config.yaml
n_layer: 22
d_model: 128
n_head: 2
n_kv_head: 1
head_dim: 64
d_mlp: 512
vocab_size: 8192
activation: "swiglu"
norm: "layernorm"
norm_place: "pre"
norm_eps: 1e-06
positions: "rope"
rope_base: 10000.0
rope_fraction: 1.0
qk_norm: false
attn_scale: 0.125
bias: "none"
tie_embeddings: false
parallel_block: false
init: "uniform"
init_std_qkv: 0.044
init_std_o: 0.0
init_std_up: 0.044
init_std_down: 0.0
optimizer: "muon_variant"
lr: 0.0114
lr_mult_down: 3.0
lr_head: 0.00786
grad_clip: 0.5
warmup_steps: 200
schedule: "wsd"
decay_fraction: 1.0
decay_shape: "sqrt"
final_lr_fraction: 0.02
batch_tokens: 65536
seq_len: 128
doc_mask: true
train_tokens: 290400000
steps: 4432
dataset: "wikipedia_en"
Each number is 50 + 12 x the weight over the matrix's rms, rounded and kept within 0 to 99. Layers, rows and columns count from 0.

# layer 18 MLP gate, 512x128, rms 0.0802, rows 471-511, columns 0-63
42 62 43 24 45 48 43 36 56 43 40 33 60 57 56 51 63 65 51 53 28 49 30 63 76 50 44 42 46 32 49 69 58 57 49 42 68 60 42 59 29 35 53 64 62 60 53 53 47 44 47 46 59 28 60 56 68 66 53 61 27 36 90 64
59 60 50 63 33 38 36 35 42 70 41 41 60 42 55 39 51 50 48 63 56 42 49 52 41 34 41 34 32 48 38 57 55 23 74 44 48 64 51 69 70 77 47 66 32 34 49 38 62 47 59 26 44 45 44 35 39 54 44 75 72 47 74 59
51 44 91 51 41 48 53 49 43 55 62 54 53 28 34 30 43 71 41 64 36 38 52 39 60 57 22 67 62 63 50 39 40 29 20 66 48 30 36 55 49 61 58 49 46 44 45 68 50 63 56 68 66 72 67 53 58 46 51 39 65 19 61 51
60 54 34 52 54 49 62 59 56 39 22 61 62 59 59 40 60 42 49 69 46 38 38 40 64 46 45 59 54 41 55 77 42 62 42 52 38 56 48 63 56 55 52 43 37 49 60 41 50 52 51 71 40 45 48 28 32 47 31 32 39 44 47 61
62 59 69 29 56 40 48 38 36 38 50 37 37 50 28 49 42 48 49 49 40 52 70 55 59 37 58 53 23 63 78 52 51 50 69 43 32 38 52 38 50 40 59 55 44 53 43 58 39 32 60 41 58 37 61 64 55 42 38 46 56 39 61 51
48 61 70 53 38 33 42 51 56 54 21 37 49 45 45 36 45 48 68 39 56 42 54 64 47 55 43 59 41 34 50 68 50 57 51 39 34 53 31 69 36 63 43 47 38 53 55 71 59 62 39 60 65 63 65 43 53 46 45 44 38 64 37 32
79 77 52 73 60 46 59 48 41 52 34 54 41 38 44 42 38 47 54 75 41 51 55 37 51 44 43 46 48 53 60 50 65 64 60 59 27 56 49 57 43 44 59 59 51 51 31 48 65 52 53 48 57 75 56 43 53 44 58 58 19 44 60 50
24 63 62 56 52 60 62 66 55 75 49 43 25 48 45 64 31 38 56 39 36 51 53 47 55 30 45 46 72 59 47 21 64 65 51 36 54 42 48 64 64 63 51 71 63 30 40 51 41 47 48 39 41 48 55 30 56 58 48 59 59 49 37 53
63 69 31 30 51 59 49 36 36 47 62 44 39 57 47 62 26 41 52 53 49 44 66 55 43 81 43 41 56 43 43 52 60 28 27 62 63 52 65 56 50 67 60 48 42 39 55 53 32 56 64 46 53 66 74 41 35 50 37 34 52 33 53 33
46 57 29 43 42 62 57 45 45 56 45 72 60 31 40 66 54 50 57 55 67 69 63 47 57 36 47 36 30 56 46 34 69 58 46 67 39 56 44 56 44 52 50 38 32 69 48 64 62 26 52 35 56 49 66 45 50 38 51 56 43 39 45 52
69 34 55 29 59 53 60 68 53 58 71 58 46 29 29 54 49 63 57 43 54 58 50 47 36 54 48 61 36 60 38 58 60 58 77 55 69 36 49 37 48 34 50 52 39 51 36 69 41 51 74 68 48 58 23 31 51 54 40 42 39 62 74 42
44 43 57 63 73 61 56 66 53 41 57 38 42 63 29 54 43 50 47 32 62 64 42 62 39 46 25 69 43 49 38 41 35 46 31 82 56 58 36 71 37 54 31 61 39 66 62 55 70 42 74 62 62 40 67 50 53 59 39 33 43 49 62 44
56 38 40 33 61 85 52 34 46 47 38 52 63 36 63 55 38 52 60 45 44 49 38 70 22 67 54 59 43 69 55 46 50 44 49 46 61 56 66 54 50 59 52 50 39 40 55 29 50 43 55 41 44 61 51 51 76 41 54 41 56 65 62 42
65 60 64 68 48 48 54 61 48 61 41 47 60 36 37 38 32 52 69 17 57 43 58 59 39 40 53 71 52 56 36 47 34 64 51 61 44 46 58 56 63 50 44 43 56 36 51 68 45 38 27 54 42 53 56 47 51 46 25 42 69 56 50 46
48 43 64 27 35 39 48 48 59 48 52 45 74 62 58 46 42 60 56 55 61 40 50 49 41 51 43 42 43 67 62 39 38 57 51 39 72 54 40 31 42 53 42 17 56 61 55 43 46 49 65 56 53 64 47 36 51 83 40 61 23 59 51 28
30 55 53 67 40 55 52 48 27 25 57 48 36 52 45 49 60 60 41 54 44 72 53 58 53 50 52 56 70 53 41 49 54 55 51 35 44 51 69 71 43 60 47 49 44 60 54 26 48 29 55 60 49 60 80 59 49 37 60 65 37 53 55 44
34 71 52 59 71 81 31 54 50 40 50 45 49 53 52 46 68 49 45 61 42 63 48 64 52 47 64 42 47 65 41 25 39 35 39 37 66 44 70 64 54 61 76 71 62 56 54 33 48 60 41 51 34 52 51 42 49 56 50 41 27 58 48 36
52 58 71 47 52 46 65 28 74 50 49 21 50 67 44 39 48 32 30 48 55 36 63 70 60 64 43 29 55 37 53 61 56 46 36 37 50 41 54 57 62 51 63 54 55 72 47 46 40 56 54 53 68 57 52 23 39 37 40 55 64 45 60 71
57 40 37 67 43 64 58 51 67 58 39 34 53 46 61 64 61 58 43 46 41 54 51 47 56 41 59 45 54 41 27 49 56 54 54 53 64 41 52 60 37 72 40 50 51 31 66 48 47 56 31 59 59 15 66 50 65 55 67 67 50 56 44 51
40 39 43 28 47 57 74 62 58 58 55 47 43 62 13 27 48 45 47 42 52 49 63 31 73 50 53 61 52 44 57 33 51 21 38 37 48 58 34 53 48 41 64 38 63 66 59 55 22 64 35 41 40 54 48 32 39 48 45 41 24 46 66 50
48 62 43 61 50 42 59 53 60 43 30 37 62 15 47 40 30 44 55 23 59 71 54 26 33 57 58 59 48 47 34 27 50 48 43 57 45 36 56 48 62 37 63 64 71 33 49 43 67 34 51 49 49 53 69 65 66 59 46 40 77 46 32 67
32 39 69 18 35 35 51 38 65 45 47 37 38 46 44 60 37 51 60 38 43 43 39 47 73 47 42 48 61 56 37 42 47 51 51 50 50 39 46 62 56 50 46 66 44 27 34 34 69 50 61 63 48 57 29 58 39 52 54 44 32 34 51 61
64 50 40 45 55 59 34 50 41 66 43 53 69 42 64 60 42 46 45 40 26 57 42 43 62 58 36 55 39 51 55 52 46 69 48 73 47 44 77 42 41 62 44 40 37 50 45 38 66 51 55 53 44 47 72 47 34 29 38 56 65 31 74 42
63 69 37 47 33 48 66 60 58 34 50 61 45 64 63 64 50 46 35 53 54 60 61 32 48 47 75 39 41 57 53 46 46 44 34 61 51 42 48 62 38 58 50 32 30 47 63 57 84 54 35 37 43 58 57 62 27 47 13 37 56 40 62 37
47 52 49 44 40 40 47 31 56 37 50 50 57 41 20 51 80 41 37 52 59 55 42 51 48 34 62 65 66 55 60 46 46 69 67 30 54 36 44 71 50 34 58 33 49 40 49 26 49 64 72 48 74 49 67 42 45 46 51 48 47 52 45 37
75 43 48 29 54 56 45 38 46 45 56 69 45 91 51 31 54 32 27 53 46 55 38 38 75 86 29 64 50 33 46 65 67 47 51 57 57 55 48 52 55 63 36 59 35 45 58 37 60 41 59 41 57 65 48 68 51 37 49 66 36 47 73 47
62 41 58 69 59 50 59 47 56 62 60 49 39 31 65 67 51 68 57 63 38 61 29 46 45 38 40 59 34 43 42 30 65 62 45 57 56 45 59 29 59 57 53 55 53 35 42 68 35 45 73 70 44 44 48 58 45 31 45 50 50 36 48 78
59 50 58 44 55 62 64 53 71 46 47 47 25 70 58 49 37 42 61 44 49 37 46 52 52 67 52 66 55 55 50 52 47 47 62 36 42 49 24 48 54 58 52 71 41 57 55 55 45 57 51 59 45 73 54 27 54 33 53 40 43 35 49 59
45 70 42 58 59 47 39 52 60 66 44 49 54 51 39 30 50 56 35 29 65 42 39 68 48 30 48 63 37 48 55 47 63 74 52 56 32 62 35 31 51 69 50 38 52 55 51 70 30 56 32 42 56 58 60 79 51 50 46 42 60 53 45 34
45 52 31 36 55 48 21 44 45 32 57 51 62 28 35 80 42 57 67 47 36 46 51 36 42 63 38 44 41 43 55 71 38 29 54 54 45 52 44 27 60 53 38 52 55 65 32 59 58 44 59 57 47 40 32 33 32 59 48 62 37 32 32 36
45 38 40 62 05 35 47 61 40 37 37 47 70 64 28 47 60 20 39 29 29 76 44 56 46 53 55 42 30 44 40 25 38 35 66 59 50 42 54 52 51 41 63 48 33 42 23 40 53 40 57 50 51 79 56 44 51 51 52 53 38 50 44 51
68 45 33 51 76 50 44 50 64 52 36 34 51 63 59 85 46 66 44 66 74 35 62 56 47 50 53 69 44 66 47 39 56 25 61 41 60 40 58 58 60 37 53 65 65 42 36 48 57 55 64 55 65 57 51 52 37 54 77 50 64 69 42 50
57 37 37 42 52 46 41 50 37 43 32 35 59 36 26 49 53 62 53 45 49 47 29 53 45 41 71 65 64 53 45 56 63 48 70 62 74 46 51 48 61 41 40 44 63 69 51 53 42 34 53 52 22 42 18 51 53 57 38 62 59 66 68 30
36 50 69 59 51 48 50 43 40 31 30 42 68 50 53 25 41 55 34 56 50 45 16 50 47 62 49 66 53 48 49 57 35 40 48 50 49 42 64 48 72 32 52 51 60 26 64 40 61 70 73 49 40 61 42 66 66 40 56 43 35 48 48 65
39 50 47 24 62 30 36 54 48 42 55 55 36 60 52 80 59 53 42 44 59 56 59 25 41 56 55 56 59 64 55 67 59 47 51 71 26 46 34 53 55 29 60 90 43 28 65 32 63 44 53 29 57 51 33 44 54 28 75 38 42 38 55 54
50 41 57 54 52 49 58 56 51 62 61 73 72 47 40 48 31 45 33 45 52 43 46 64 55 43 59 62 60 27 44 74 44 41 60 65 57 17 37 32 61 40 48 73 53 43 56 25 58 74 59 74 48 34 55 52 42 50 60 52 44 48 57 52
50 53 35 62 44 56 54 20 56 51 34 44 58 51 49 29 50 48 39 37 33 32 52 33 62 49 40 58 62 46 64 73 29 50 65 33 45 54 25 51 50 61 57 38 43 46 51 47 52 60 55 44 38 50 62 41 66 48 54 51 40 54 55 56
50 50 32 61 35 52 50 68 49 31 57 31 39 51 63 36 39 60 37 61 57 38 36 60 52 37 55 26 47 37 47 70 46 62 47 51 64 44 56 51 41 73 42 61 78 48 63 40 30 35 50 67 48 68 54 62 68 52 59 38 17 62 47 43
64 37 44 60 32 41 47 44 40 29 39 32 53 62 46 76 65 61 59 47 63 23 70 53 61 63 70 28 48 49 70 29 41 63 47 44 74 52 46 52 40 60 59 38 38 61 47 50 57 50 49 40 69 50 36 43 55 49 55 62 54 46 56 35
53 66 46 51 49 58 67 47 52 49 30 82 42 26 49 62 26 56 46 32 40 54 61 44 51 36 44 54 44 66 59 64 80 65 43 55 53 33 69 47 49 56 35 31 75 69 51 45 36 74 55 53 42 42 40 56 55 67 60 51 59 54 47 40
42 28 61 67 69 59 36 53 49 52 46 49 67 47 33 45 53 56 54 46 39 32 52 29 63 40 56 36 58 60 50 26 54 45 44 51 33 43 41 69 40 46 44 32 44 55 58 37 54 58 37 60 56 68 61 36 92 56 61 55 48 49 66 42